Each number is 128 + 24 x the weight over its row's rms, rounded and kept within 0 to 255. Layers, rows and columns count from 0. Numbers have three digits each. The size before them is the row's rms in percent of the matrix's.

# layer 3 attention output (transposed), 64x64, rms 0.181, rows 14-63, columns 0-63
098:087144112128141154147136122120135137170162124147128170126167112136094171133133127138129149114080175140144148131146148124150133137089134123142161103123174197155118139153073109121134108126132124
099:084125140143175119136168121105116134132119136109118119084109160145164140098148135175130135075128122123150132102124127142111059138096139115122132116154105095168115154125113148150099104138116173
096:120133125159105174191122138124176117101124153111096120085148140122125129142136097122140135084142116122129121170101104158133121104133105097120175112155107155108136166081139122144089107113129145
108:109166117121145139083137125128118142159143155136087134094122126135135078108116083114126094147153095181142169133133109093146123111157118147134106131143148113150108180121169161140158122140156147
109:141119082111092144119084114093117142113136130095158123085136131140092117133073150159155121094128119133119125117133103160080093141113096147156130132121125118152136061117109117092107130112155127
106:105127120116118145124114076131105096121099153116143130118110087167138111133145134124126086116099162094123128124143149109122134112135085141108119113138140163089083149078140176142105074146164133
093:136155106140103101111154117153134115145133163150125099117124079187161096099138135129099155129129083087115153139106120095115149113137143124139139147161145151115109134169151119118149189148153149
100:117092138099127095116120068148152091109109110135107104111137169117124101130141104149094127108097104099136102064142121122144129111114136161108122129130122162142146123085178115125146106152128084
094:091163160120101084131155129144113160128146127127158135142163125127158153166069096161150108086169155122110142145133086130116124110122126133120161109129121109126133157180114112109121096114131162
096:171151124117163125115110151134112124146142133140147110143103145126120138123110141100125131115144152105152147168099115131117113119073115070158092122131165092067119109158080096109165150123135133
122:092114153113096150078112147118128144155112164091122143152082122125138144112146149091123137141127117100125134130149100123141184184139135131115103127109111089084093141136101096108089112133139154
118:117102148130118142087121167150108089126144174116114150112130139134104107094087105107135136167166126109130118132091118112148110168103135110151152123158117162149111121164149177152132139144128069
100:099140123099141096138100143122108149142130114113123132079116150153158142137123067151106157127071120128119105182131106114139151107110144166116091158149145125132160099118114110095160105094136104
101:181133129111139094088139134142131161141125171148115099127097108140142122115142103114157100194141115147108136117111155123158103141160113139128147123077149138107134162134129191144138150164143115
094:128104122159142120161139152121113134098112161116145141114149116168128118120103129111129154106099097107089116110188142112168153140139136121137116125083112139113179166118110102154102150063108132
103:134109147079137103114105139151104094121151153120179116112092127132130120097134140111147108187104082140106144116110174105110153126079179126128112140119123117118160128120127121109164091134145156
110:142115094152151130096108132124173116188097088142118159113106125112109134142176135112125140157143131123107144123133182158134165172154168143103127110108139141121136124120131097147122119094135181
105:149106117112123168122128182115117147144112144129117109146155125202148112150136114112106155137138095098127122135113111095147110113109094123131140097144113110095103180093114158174088120113108134
093:153129098123148186121135118118146117138124120133147127108132137131132116150124118136173129081134107129123117123179108136133112133141094131141167129108171202130077109083134162149083127111137099
097:131121107149130147135124161087125171158105139145133108117139154174187113128112139118164138148113134159119176096158149139103111119139127089099141121118122105134150169129132158140098169121110181
116:129137114143129113125157128150101124138153142135144116149118162120131120161126109136173161118122144161124085116174147143138184127132175151117112172176127119174164103124193141126123134122106111
096:135145134148149138096093178112099111136128118143137148174114086161143120154127163086189140149157133126112181099117111139113145122139157108114138132156134100098107121156117085151125139123099142
097:164136145130150104073124115138119131108132114131141102124117099154122074096119141097168098140157101140137078113111110154151116134184118145153080140090155110135134119147168152154118152136129116
081:092108119096127135159105139120142159133139110162137099097139123120153135154146092087166124094154106117135116111092104119146100156152081119112107120145127104139062129119125085101111100159152122
120:081136106117173079085144123080101141128134103100092132107111153092148123107148133114115097112122118130134140092147108128127146109149146074104127149125125106151085112116115117075146155133098129
100:111142111125134124109096136122161081125105128077067120102133133097121100118123154109116098145138118115128145104105096129151149148105086110095144075132148090148124112168143148125131102113180117
105:146120104149126093121172156148134142107119132156130124105136091128107113160129134144147109068117110131145113159127146089139128145179154112167116122142122117122111127144134122113157190061121089
086:180138077104173128138165125139121080120138138122171118168149136156160119147171148133112149107130165135126121167133132121148137126106132130109155145171149140124132128103126129117129145176170173
097:148110134185100150155137104111104161179133137101114177098126120126129120149093121105124183111127155149127106135118115122136124112079137125138115104128109127158134123155077102140119179157131157
093:115145131121138119144129166111158137139122138113112113117147116159138145127138123146122143136159142141134146091128098166184183157076140181140176147142139132188139126120099122138151096166123106
086:136185153124111114153145102111145166153088091138156119154091135115116150150131107148156127121154168100142156128129126096146130135157127139108101084134129124062101144104128137119097167105123153
110:129103123072116126131090123137143110155139115107155126126142100078092084119068166124112125148129145145155181128118144105153130151142108120152113145100107096116137116104146130140119164100096092
095:129095166152081101123112149116137123054136159140142121148147150147110161086130112113131172135079153087132109099138106131135162132095089119124137153149114140133156130124116144125108147123165109
085:129121131115126102126085117113126098135159163088105118102100100149091126106109145131149114173129131171114140134112153139118193121129149111121107125106130145151155152133132154170064151141160156
089:148101133108142078137105195115124156115148058158137153122142125101159151123149167125125160151141131145128159126124127108134123150107146119159075130125139094138150134159140118124079136099121135
090:119101103135158068141109197177128124165114105138125100145128144138127119122129147143120157113181097108127087112128132156119137121127137106133128138163127097100106073110153144121164147136150137
090:158161118114170136128125123132144178131141144115147139179128123161153128117123131136180096136144153141121172178168181116128115100133139125147125151152154130101173155105139090132163120123111128
112:075121128107165146100091112117154136153142114126124168115128173103114122139141084103188137140125119159124146137134114102117163134139187144120117099081140101144145159137137097121140131101154139
099:109116122120158144115128129141130075155150134121135128121131141122132138128177114151136087127082067123114111115147131130214131126148105140121133093124142130120132148083155156140110088121119175
108:109139156136188150129147094134155137115111108165148138112105110103135139087172126108081132121135128129145130121132147128117155140160137114133164156130145112188123178130167147124194121130140131
092:134148121124120168105152165134108153168148179139138133173101104155159136143144142122137105125111175147120122137136113127139145161084141098162116178125134136102128090147103146101160101170122106
097:131087106163085135101150123163187117109086107155104127105077159089123117106117132138084131139130119121126130119111151153174138120112163133127101139140111149105115127106170083129145126149117123
099:128142146123133102149129131114153114128116121160183138126110131132140127186113115172097115139081111156146182135127098188135146121116161145162110156158165120164113111147143107106144161132139130
089:075139145090168151123129105122126122135133126138131117183145143161136134138162135152140123077134172123081111115125129139139118159148104121120117128065163122099150087130155096125165141135138103
082:095140155080123140096106119161098092172123140134084153105131086193146084122121123105116093107091139123128112140128147129133099124121130170138108144158148145133091105116129161149130108131144140
098:142144147156099142124167192100140133126145143148113123145132152132155127122122162164118123093217150130141131155099119129166124123095121110133134133157142108101105157149177133132104141121133147
100:121152116127114096109100126119078154100107101098124148137155126168149114129075129159137118124125116154143109112142086095118149129081128067150160115114106099157136097157123137100132167132111117
097:123133124115118084079145139138088128124121152132131138172138101115145142082092100129103109162104140143096128093103130151177098153121118142092129155142193114135123124167117121109106127126119169
090:098112122154118159131125106157059127119139145103119142099101141120129162141137156116123108108173175149128112127145146141046122118136119143169154133144134093166145134089132151110107132127131141
111:120100127101091092173123146113100116134121133127147120115119094120152132122143110102088095139069126107113128094154158101113158118100111163123127101090133164096114087144124078120121087110125126
# layer 3 attention value, 64x64, rms 0.218, rows 15-63, columns 0-63
099:128142164140114143141114115112153114132140126142111097171135131164105129141155137132124116144155099156147082162141127119119156107159125127110159153128164144079122125093149103127094118091201086
092:102082123133156145134124176129076148151180120105151134129124130108092170095122140114135136107143143156165123140192131156118132109113130113148123147144150148151101129155131082124103154165134114
091:144103149108105092131164137143167143128124135161163102137115164136117152149129129113125165186131124092128125131082134193102158162140109108144164137137148147135116103132156164090115139104123124
092:108128137112110137159164135103114118093130131109113218159124108109157139139143141107133101111133161132125145137169153139122158148106142136092169125122115169136146101112113118179154112095112149
105:155102111134114130159139134135143172109143089120090126144132147170159150080111106131108142112155104135167094062105114139118139136110103179126169150136123143107142112154098104123133154109106113
088:174132117140156100154073124115149145151114137102113107185115160106072105142134108117136145157143119154134114086130118148146174148141119135149119177131140130162154162130142138140125115149142169
103:139143130143131159116165092119074136141153119127132089117115123183111153151129116128140152135130114155168111109111104142139157113093127093100117166129102089100098125135128121129077128064143141
093:156155124140100166153147175139180112128110136103121126132144151106100145114175111130120097113127153140102133150167162119130107173111157085124105132117110137147162138121153145100167136167147096
102:133160130149128090138108131160169147143072145143133128145142139099142108164140140155122086119116095132113199123173111090132107127157138143124130099113136137158165134112163100128153090143111121
106:138144121148137126139134149170144129130127140180144140146147100121163100095095115072133136145134141108095118084134147113165094132135099145138154185089113116135161179169112150109130125122137140
113:122146135146116118117116103092117128090115120146142138109111136159114120135138140107101130134178128126150144141143138158129071189130082160125109130142173126154161119142108151085134074155132170
086:128143121120164096082165142114144152137135171162129133171118116116120124131132119082116177127140122169136105109156158124122096154080131089137151119101103122103088128117155096170126098124126115
094:173126154128127114138156133125113113101106104124139061115132151148133108114091153123113170178137103099130142090104097124136181130138120161147075127173123120134116142101166136128127112117097136
083:110152152113129137068154096108099111132145149112131112204127141087173113126123111114160126111127136104132104100107128155113150088101154088133104165142153108146126132142159111162111135137135138
101:185095131135138126112147098118157151125109114154102136162160118112137112163138109106116173192117088137149140112115083088119107124134111181155139123113168119108120130116128147140091116153120136
106:124115079116145141154165106148140120142162144153121125111139153142148078122120143138083146156101113123113091147113125118112086095144150102146122117146096116129134195120130133172119180127166131
099:148116141106126087116079123113161161118136101126131116138126128124156121082116134129115108140168159128159110094174080143118130126130097116147084135109179120140139079162108116129110141153120080
090:143154133132164065102122133128132078110103140123109150100113111143092121129143139139075108174090201128128152164143106123157092139138142116110124113145120139110137101115116104135120133165143124
098:125154102151095124124092125169151149137128102138110121102118102171127124108142131143145174097137149163123123151139113155116121097072136166135160109135087137120136097119132098088108075094136155
115:120154139177155091134113141120153164144110110152137133142130126096108126117149142137140122169123121146164156119182183091146148144170095150130153085127117096115170155117129105146154131133122096
091:139144110122117152142130146137096164160122091145086143093128153130109136131124069122142133133136131103131110154072096118134133107109104114094081132153119122108101104119094120086072109094145115
099:112079116136131115099131123123132108154094101137112170121150123123064131112125157114121149142117164155163127094123150145128111132139153119117103122117141104126110154112081143167170087082080117
082:156152111149128119068149133137122126103135105126161105120119127140109092116140095104152127126119162125108140128134111099142168109143122115163144148144179159147169126145121129146152208137092161
116:138104119138128146167141158161123144153104104158161155149133072139101148154136127101140133136109102152124098120173161100145121090116110147157128106141160137137097085166105097132115077117116139
115:179077114128115163104115143131134124140101129157107099122146124122160157149158084119141120135127130134132118133088133120111077080102179172123101148116090124116090111117117127142099128147092112
109:131134167131114117128122128122137168124128129139171183157143148151109168125123128104120102127173183148191146083161130101117146144132097156150104115140149124128124104127117147132167093161129133
095:114155148090104131123141130149131112121146108158122140121106111119137146154111130168181103154140117095105116160138138128149146128122162101133133106102154163190120083153116090139107178105116087
101:103130115114126120127147159162167114137123095180108106119139137145155140123103119122164096076116165129126136096102082114094140158122139148141140174118116122162111161115180138080132134127136155
095:158085136182125146113169114184134112095110133173098139140111148134131113117152095148116098137132108109094143122137140109105108094167116121103136158120123145088137178160138140153125160112144146
103:098139141124110118141094124122108163128140137104114174108129113116089165149110119095129140087153167109165122110140092135132122172131117160161163135133200107141117105139162107118107142125163148
101:153120173123095136153121092130106122135137105125116076109134135130072098137152125128120103114127148142111123151124116120122089095154173137081080127123105083121114105075148141149103119149144157
101:121110082125170145128113128123137129108161152151139144123096110095105083094125134106117063135141101146117126162084160125106116133142142112140134131113073153102154155107083139136146148105118096
099:103151081128131140107130087119134111173138099131121088112140130085104116136135156152123087143107118138116148121144130182097112117104181156127104126093064091129116133126107104101108113117134125
113:111105152152130157146156127132137160146128101091131138143112137084119161109088097123152174108155136116139133135081123128151141156120117159168160172142125097154112101131083150104140100096111153
092:187135102123087188125175159147131113090114133164118144111139138105152144127150156147126137104117171119134113129157192096157123131109138128109149091089120133147148129137124155119147114114108122
082:120098125103116135153091113131101095144157097128177128073119107144089133157106129111112159169145126147143113168151091132167164121116109148090115114101117139123138124143136124121173128088164139
122:105146085123114120145087136151131137149117132168125104135111114165111115143123102069104162116096117098127131101142136131179126120118092182124116125135094092106104081136079155122115150124120133
101:136140111135090105117103090159159179107087157130125144169139107089106101137136127166126150121145150163138168131146167171145094155110124121119131127135162156163138141153118106154163135148128141
138:101111136118102119137154180138048101115125119126148111128152098127129093144108111073141138128115115128085103105137155154139136113122104139119089123163173144112129112169111118164137099134105125
103:160108117137128140175099152093153086158130135114164134085133130145101134109148142182149121148110100121099120131123118133130135098163144062116187134130110136120106138110092102164127123127126116
104:141071154149149108142104130108116121073134094083110100173127099149149096100143121141095107090101153141123144118123165116083154120137083138106126130088163106139106139137127132143134132126134107
095:162123139207147117139146120110126188105153125129168106123156143110130116098134111128127099114177154119142152142149121141144152121178121107100134146153148108110088137128116110128114092130085148
093:141127104115106123085112164118107121118152124146132151136140118182065132118112081136105164138110083140126082154125116126161156157141160113129175121161157154154110115118132128144128172135141132
090:124152107134116168108148129133102088092114131153122114087187142082136125128115129164111137129131142154110188170162133137153104109153145084132109124123107121120134139173163136136160147160135118
103:137077154110113136137146109133089148095113116101132170141121134139147135108095111080159105107117127132167109133102121108084160092116173177116157098094133148140102137103107122119146155121152132
105:138085091168134162153091153172144122139112131142087139095115119133157146119158168120160106126145114121152127134122104113136118128141132157105143090147072124077085110140148164118121098132117137
105:085105148172120156156136123060125194126113109157103150150129119078110147159135140136139137123151119109153121119114133145121132116139127107157140138109117164147123159105127110162186127123101142
099:138108132110142107115163114189116136198129152083124126140138128112154120139121150111159152159092142119106150144172125140121187120124104115145127109113092107146129144122175134130105126141176135
113:115129113212116154124103105108130153127139131117139154121115167088111131140101141125110133120122134116124143158138115112114121162149094074136146152121132128145145129122126099050096129179127129
# layer 3 attention query, 64x64, rms 0.19, rows 32-63, columns 0-63
067:145098117095129070080130132124114114053146097113122082097083123095103113091158106098133105101137127118113098092117114126102129137116108098126155127139123109116099120116122109135111138152121109
093:121096139146133107080117133094082124125124135106110126140101127121117096108117103114138103148136168140128120085096095113078074121092123121106087148122111108108126128148122097126066148139113162
086:153115182101110102088138117146141098114122138133173131122092121095132126049085082124177141148142139108108121108116118117138103140099136103116133129131125159101137178119121101135131139109128127
079:119150125117088109122123146136094146125169175115179112142124100123156130103098160132150147165132169119129155140145109126122168141123117099136113143109159085141181155168150106114120165146119154
094:122131113094122151143125154093140097129133098085113121098133133100088104151126147150102120108146091082128112106107094103160095107111121157108124077106094148109117107105104126115111104087140089
092:161090088159093121122115101148090125094131172144138144104094090137102128140105127144103122168080096126107136146159149123166087108113135135129079138110129119107148133121136106123089125133149162
118:148136139109162189143143176099143173130142088104161111137137158135125143168170163130140110108192107129120139121100156163139133122150109143130151121122140143110075105141129140134134139142131149
102:164094138118108119146114145120132112103083058116125122122124104091090136100132085146109117082117099098097092088123114142149116127111098149145134093133132168131087134125096123111131117134128095
112:136146130131159172141144152078122178135098098104151129145129142162123141161153131170131119086161134139096138123148129171149096142123087122134186119113153162130103135143096143121145149155141131
088:112125142105194186123103144085139103178098101151114127126136133141095111116141163117139106094164110101135119118138117154144070121123115151156151127076112127123102110117111128124129128146132100
160:167151160138159161150161169117156152149142132154144152173134144151131139160154188150137133117184148118144150165138150163146137129152147159157146135136154118135128125144144140137153151166148117
094:105115138135143151147140128146144127095152092111074134085171095062124146104144098155118128129133072097143118101103133124143146143155138141125147140117130158157101147112154131146132088104141089
092:144132093118129130159155160130142117115129170159150114114118128156149147146132117137135102160082147106108123125121127044094173139134141097105139093152102163148116094149128160107131134124137166
093:126184125161131128107152164116116177160083113120114089146135080103130141129100129128139119153135108110085139122173131161178165140137113175121150161130126137146114134128118139142100158110110131
106:153115156143149113187118141159155154147124126101166129134165133137143118136167164148112163112139179124165167140139179125116154098135139118141143130112141162127158146124158139171104142121164143
121:119090116135118125175121158124139131139086119161111139127112120115099129166116117162094129140085135106110135081126153170147138136091129157108119154113114145124118049096130153129121080143137120
090:133151141139160153140095102128156107152153107143157076095117120132122144136096153115182112134104115083147152162149139131111157109142166108164126155111123135148172110111108134104163111113121082
101:143109129090168156169097082151140132161101106145118180109133120131120125158166134107120138146117118109176159157108120100141118129135101180118168119128149159140107149120102156159144106126145143
084:142176143112151111146159120154175151113114124155124100114121141150142147124117126121114126132143181121148120115124171124120093126154179110135106150103130113127169081131133162136177195125127132
103:113130129104161105122091149134117128135150145143093168172183158117117130173103175174136126159119144133182143123148147094145136150118152133138132165142103135121128091150145127148150164126150115
088:152144194108128102113111120148154116164121088118118136110143104142089126121112131084130131154128073143132139107129103121126116092093145118143119094168089174173111147128133156140137123097125098
094:096183147111109143113096132119129123135115141149115167156109111160115123137133132148099083106140210136131126168110068138141109129094119108130139145111101149110154157157127135161115109115125136
112:141154136136096103123094112153136125151139110132139114155137127088081128112117049140115153116131128110102088127138109096144134124077095111117105089136082121114165129119113117089114118115169117
089:104165121133142122093145140101179170123138113134111144097141152125117171117164120112135164136117103092116141089129132133092151117129144173116161100126161152133094157175067139124123134125127134
097:112125112079062118167109113115150132122125137136139073094126100108089145139100152115114111116139171131165130127130123137112126129094109118151117171161103122097107086134161105099110144157132112
092:150130135141107132127145134111123147118167129126154126113128146108078088143064147142132130124151102099116127125160075152134093151162101145138102112104086133098133095084139149108077126112116105
127:107112109086170093086116104136104119140168101123100099087135116124096112128142114118116131131127102144156106123166114148153117133129122104117089126112136114204132156157167147120090156122138150
103:128102090138097135112159171140110144137121169110156102149107149120149104126123092085103098083123140160108123093123149153104149111102105082088108133109119124105109112150123133092150134165117157
114:116101111154113119105117123102129108070091099133082122109115119098127122097109076160071094104101080117141077119135141123133120125141126100120133132114146127110111136116127163124168113094138101
095:111137118109061101100093149126129128094147112152173100150146121126117110129114124152117166126143086116115105118079121102169136130187123074114114160126129121144115108137140093106158129113118128
109:156137149099174102077156114126114106150117120098117118114130127068086133106127116113108101105125141103093100112109176135141112123154131147143099139111100112153093106127121110096142098085106105
099:110119158133150142155122122100093160137143139130112157150136136156116124139129108155160094125115123167146151172092130134096110162109140134177164155169157133152103132174082149099115147099123156
# layer 3 attention key, 64x64, rms 0.204, rows 32-63, columns 0-63
080:100136122154135194194100158146130122153113147148159122131128096163130132150141152128145160142129108137109112136146128167156170126167129133157094084099133121109159113138118161132119131159160122
078:111167106110119140122109117151113122123094131132126083122157121112131118122115167136094117067119042122105125135142125129155152115132098086130111135102138100109094091104147122135115078118139142
074:146138124155131148135145122140102147119159131121171084133141129145101103142155137145115106123122040131094153131162101139143120134096142109146151135132155096160154128150107157070152103121132153
100:140106112102135086094135134120149107109117112100103147127119133145112127053120099146106082129119173131132113155079115109109093131114149104081122124083132134093094132114123098123144129120089122
071:085152169161115149124167155123115127186143114195149127128123146183108130141101136118147129160093106137108120110137168126162138117152137113155151126149150147151175133136110132115125159115140129
094:098084073114112170112123143102104118109147141110115099151150135155083116140123148130144138147133106147136114091101146111153170093120111118156111103112133123094115076164090140116098143133113161
117:150155149099108166178122094141143135178093116163122138122094099124125128115147155168127124107079086142129146167145092139099144132104132142130125160124088147147130144113138156113170117130113097
094:121165101125133133164125129136149153151141193106117137113149131174172152110160132160157127118131139171138115133131140099120147148106125139167160110115173155136155130136115125120171140084149173
126:155128168136173129119122124113145097146085069156130178130103125100123119138105161115108134125130127114111105131119118136145146120133166170119162137152144123129111139144142153178144083171110082
086:095124102138120100129101107118121133120108160066132113124181105133126123156161112183080155107111152132129151082138113114143165142131122101122116139105144107145124115131082081128110135098096136
122:162134150117146140108160131115151139131083092131108130124121135119138105153091126083093120117174153112115138145130147186115117098095131109111139096122147081163110172152109161155134155159132101
124:106089106131087126115117116149089150089145164132125104120160145137147165136151132122144169147104133146149110153138101067134141133136135083139094134109138097145146094103090109091107133097144152
108:127112102105137135163146152157140113129146113176152156075108148136127098105137166144097163125180136154152103133132121138068139165147139148125155119117129117172130151149118176154122154137121127
108:151109094159163143142158177128167103165116124126109152122100124130083099156134094102117134150143139139086122101098136146110153120109134126145151102174123153146149098116133136124182167151142117
101:137087119120135123125178166115137159153122078149142117146097141155139146149130135167106135096160148128102137153142136151187135079156154139116139126150139149137135182157121131132177146133138151
125:139112128132114161153146125125156104102130125160153160124130114147124159109116112146141145149154127151164140137175120130142184119185141164160136146162120171146114117143157145192123108165114140
082:146122127162119146108115152123122136123148159129101147094143119145123111068157137173119111152144149124137109159092126092171149176125172095125077117110120152110136145155105118150130134171104154
090:113104093164104105150114118152086159083162097129131118152153155096139141078103107122110136130142124119148135085129112148136097151105124117134129179135112163070120126157131127114131159110117165
108:091130139130150136085136129165152102053132148108112078117160165167138094149132118115141133092136136136120079147085111111121078110146127105145133091135132128112122142135109098130115136110114111
092:093136106140084111088151140131159120149157170140134157135166161140094131097128144124150150147124139099141110145111177120084101124162109141090124148115115112118119160152152103147140135171082129
103:134115099145120093115133120178142117121163189101137137166142127161160144076132116130150113168146120113153118161073098144110117138140135134117121128130146170111120131113144115125100127069144157
090:149128132197131121116141146135171100134110105149133121137109108087129106118101149116162139156137143129124158124106142149177095167111117131115071174134167113126102125148116098110112154090143125
099:138126117082139168131155126128134123145154106064136157102119144145143142138156183122159119137126140128135127171157158167155136149122136149161096112160157138086100142111167095096113126143119135
099:113119124102126135132122162145115119106124098154144100122095167120151115148123122131172132102126149100130081124108089153090142150120152176157115086102116138156133106143153164133176113181145103
108:139137147174143172107141133168105158158129116145112131149120135116120133114141158115119116158148138129145111180146164154157149138126120144126136160150177143165117136106127096145160108139093200
110:141087132134110112094093108110121097128094126093130175109088084128090105152099145120120141120084121127139136139146134122126087111145101121123115108098071116072148153090107128139141131107137144
123:114163164083195113151095148155146128155146111151181158150137132155124111131160120100131145136126061134127121157118125152129138133127117153163148125111123117134136156134150126087172120150132142
112:104137048121125133121096097122147135113112151106105095088146095092116134143118094094104106128116147128153138153053107112118126124114137138132105110123124107118104118119086118128100117102101097
110:122163133084151161171142107125130123117122120173149130100102133117107092139119132098127078132141142139126101124117107138167171138165134122111131122157136128143124113114129145192166140140196108
098:117147150128146143207159125156152156132109132129119163112105085111129163143147184141143120177128142139150119127159126151139138143105122081137157124079133083136125135147160136139145134148122117
100:123146154115161148131152120174196135158142134141145136130097145142136151123123102114158086090089122096176106138148131112139174141163113105160132112144141109123115169110133166120106117153106128
089:182148097168153105131141136083086095156152087162095150140170153115135101134140135117103181146116124134125151137133093149104121144141110130121136116161143115142158123132134141178117127115088132
# layer 3 MLP up, 256x64, rms 0.21, rows 0-25, columns 0-63
100:078105139115128123105109145140129131111164118141102122122128155137127107121124129067099111144110106183142117140117146101071127125149173145170118158129141070153150126153128104126174158122119119
074:089135128147186146164111120149108164139135140122120149155167103104138169167133147167155139100173178154155140156138115134130112128126125155137142150126165148138138172137125120161136133140114169
093:141052154171109186128134114123143171124113152121136117102137172132129182139119164108128122118139127122157137118107149122101160114137111159099103108156124138144112114083128108128114098124163121
087:097123172089124193130123147129120142118154133120141136151154145137141140140162139134163125132158116127096100132131168079076105146150129162112141142125115127111130184074114142161101119114129116
113:126109130125176126164166132101105114134168108096124117155137095120167088130142122160156131109118107177100102133148089107143123126121157152149101137120129172144132159121141149157146140148068130
112:119103112094129137103126147143124108184180134095102133125166100108128093157109126135126093129127160164147086139116114114120082118132126129159086131088146130130138098151093084132089136146124139
090:134155134107080138160142150120127130147097180111165127160124116143175086086147173151120128126163161141151153158128139142123129113135099126138075166129103164099118116151130126154109133122102136
101:139086153123087121157109130147169112144118112148153087138111121118125148161115108128128121132105126109109118090115149125152138134104130198152145148117137166149141135086149062120112087101104123
102:130174123104126096126149104166144089116152124116112168115153156081140142108105125126097111103095056108125110151104147112146129174110126147113131117093130097088128116102134110101155125110113139
098:141133167127102153165107154163149124115130148092122112107121143103147160123143109130125098115135128120141139160161159120115167185159115184136147103131127121111171090122116098164138114095171122
097:142093153163112140076130156110043127093132121142143117116149125132111110136147161110141141138127134143101130118113098119123117113113103143106088101114093104106133129142091106169122110120070141
122:126156127107109122173124066090141081158162119119122127144117114094146141126101141150126118146129140148128188138127112152142164131131135112133130117112153178094123144139069088100128102148138140
088:147097138122156142143119095153107114114155186142135109099147153104137142155135135143124157134137172148126132128127151125151118049158146118108099140142081145135145144096110141151080150121165140
108:068125092097158102134139149135124130140143122120132093078120128117120102114151136158142156106078121145101109102161122143123163112100159110108127150124080133139106130067142118120104135150102093
091:149127132165112113141143117123127141124148091118142108170162129171189180201111147121146090122126173131118122141147140133141117125140107118173096130134158144134112122116127101091142118107096119
111:141106118132095085143145124128094142130141099160137079129151127111125089129089160114120127142140119142134148098077138133131151126134128116178091131114134209127119112131125134132135153135064115
076:141099125174116092137064152169124122090137122133146160124143138141150128121097139134156154151091146106146157133115119138161158139104134102142113154143118109088129147109138083073143124097157147
118:108081135113093104094129141108175122142146092104126114120149172087118111100136142105115149149131148123132129096126153141186158151123125117105126111128130142132114134161129048099116118145140159
085:114145092129089105166142111152144129168162152098137138124161129140140135129117103104136144133159166166121102100123096110119081141109148155135152110104156139127184098151099149124154113139094167
083:133129122131133151100186139175106111126119146104105102134148152164106108099156138086092108103121080166170099135113115127114127162127136152111141134110132144099085120120093126145125101172140158
084:156132159194093128152123114139109131144154169154143098122129135128141146142137104135167153137124144104149161112119137111081085164142138150164119154136121156116155151192110111114132127141143161
083:119170135146141115119133127131109160150151115099115160093110119116115160133139118074170132111119128147167109145110143109126186163175157141122172160124090138162111155134119120106145131087104124
106:043122142099137143141121123107152118123154108145105118115098111116110155133151107128113175132125191125107094092107141138107176138128112146132125137103088140154120140107141120107134153161138094
108:086123126140119125138124127167136108147118152101139164130140100119173151130097123146138131111136135180161084153126117121098092152073127123101140128144152143154139069113123093157113111096110090
113:109116069114168152121120117153134115136131157083171104146157132152134142150123136144136108150146119150162047135147137154108123136145116159180109148156111127127134116117134172129147107135158137
116:148142137086130147097102104130108108168149132109125145139139146104126136164151098120161153126120126145119114141165129065098089132127145130130118152122104130130163172149123093175085162116085147
# layer 3 MLP down (transposed), 256x64, rms 0.323, rows 0-24, columns 0-63
096:166150109130147145139162160107139127168105127103140108158162101132154153145155090136171161099128135101118115135114112138168111154087093145082131077127112138135106150136124134120079119120129163
064:177165152131093119121129147115116128124104133123166116137108184186140106115114123158120116153116090120083136111099131145140104093125153132134141111153115103151120120100166183090136151105122109
089:114137157077144070116128154150111102102098095125140129130139103129120162121138103113150128165128086100119128124147162140107130158149106101136170138077087120137161154158151123125152154151128155
087:161161113147100093122090080163161119138098157124096117124089142108130126103106121133070135092092153156137144151137079167151146100148149104143121098121154123129136105141154115133115122143133142
101:117143130117118125107085081160160177104136148159137144134128139146166167104127144097100122148124154061134153123148147137112115146157123080123140147148126095128129099151112134116140108137182151
100:119104133179155126141117148102113136109091112112104112088148129115098143117129140151140123095121166138118137104131119143139155089160171178167159088138121075144125117124118166124101159124092149
095:176144142148185111115090088103107152134131087142109125149141120123086185180137091123160117099126114133142094124119128129135126130101156159138160148139155103134113104124094101131158125119126116
127:119080151106123107102159133145118146079123074093114163085119155148095087128108128119119148199120109116129140139127122102112124133143151083119122128132097151136173134124148104124136139108102110
098:138165116153137126114116111134096120084105148114143193172147108127113119091096137078107125126110142151141126140129169154084116174117109100111139098103152123151102127151123136105156135146115092
098:124110114111128128072114151141142085132115129114144136138151151157119118117127093130111111150152096140119141142147112165133166082093116140113179151124125070136127086129124106199135138139148105
094:125135088108118175139100100149192117164113158127089110149127130108146131153093132136089145108145140077133141117161181134095116139113166151125137140122157144152162151147132135123107145126156121
122:146090085133139128131138105121143092153122108119107142171089112091074177134187139125117117106156109115141112131129111143118148133084118156109128090101134158117126118128152154091106136123127170
117:118149114119110136109154142140111133122155176108141108094118115102139169111153137151131158158096170122140128109137152127121082105173129169126110148153061114138143141088099123107109140093142160
107:068106118155147118105154175112111096110123104104146128137168111129114117147112187105124140132166098088168137118151150109137136183192118127114126108128113119140124143119140137110125149138130153
078:108153174075150150116136163126114124108103145126167104124086121112130096142118114160111146125168093105145142124159101109138141107113120106094125142105095157105128118109141174129176143170122156
105:143116134115139138141086166113154135138137126127087134107143136172195135135162119137153126086104144147118156092161129143110113120116114146115120121144117074109128098140113067129114141141080095
117:058121111146115103095114150161092125116132184137108122133124134118140149098130135141121121151108129145152130138121175118120132147163134093151104168124131089093111104124116137177129121092114181
138:144142143089125160108102135114120137064114134137113114086127148149176133096133142121140130096093151153138138098123166126120143134102089053110121142119121106134160161146135129166122102154122138
077:127084167118134153097135146143134109088105157118093144098108108117102111113130153146140126123121102095155126118117115151091156129160119104129129181121068140143102152096150102145124133114160074
082:110154100122124123140139106076089121113148151142124105118125137106161109120118123162163112078168168164109126170121127111163124093148117114138134150177140125159129134147159157101165154116113159
118:122129120148078110163114103172108119113151164132138115132129130141130144105120119152110170151123127083141100131115190107090087160128163159149108103127122129115131156164105113107129126126154181
078:121121137122141122151089111114149079105138131140125107139152079141116135147115112168104145180133118080128097194145120181128120106116132153137114134131164113153153110128121075152127123164137131
098:173177143119147132128120129111131150118126066129134165112119111107123152109100135165136151129125114151109120109109138106142064122095129146165099096143119091166103168160113142131157139118140164
101:120168090126112103126174112145124127121151114097100156128092111092131126118135085125124096116083130135105126133085137078177150140161140141140124121098128154094135137139116104113104122178165152
101:105137113151095158065161119136119135151143139131126114170126136127165096134089140144138177082096112121127133126141105127138112127120121099133124137139190157123108138152145062133111119114090112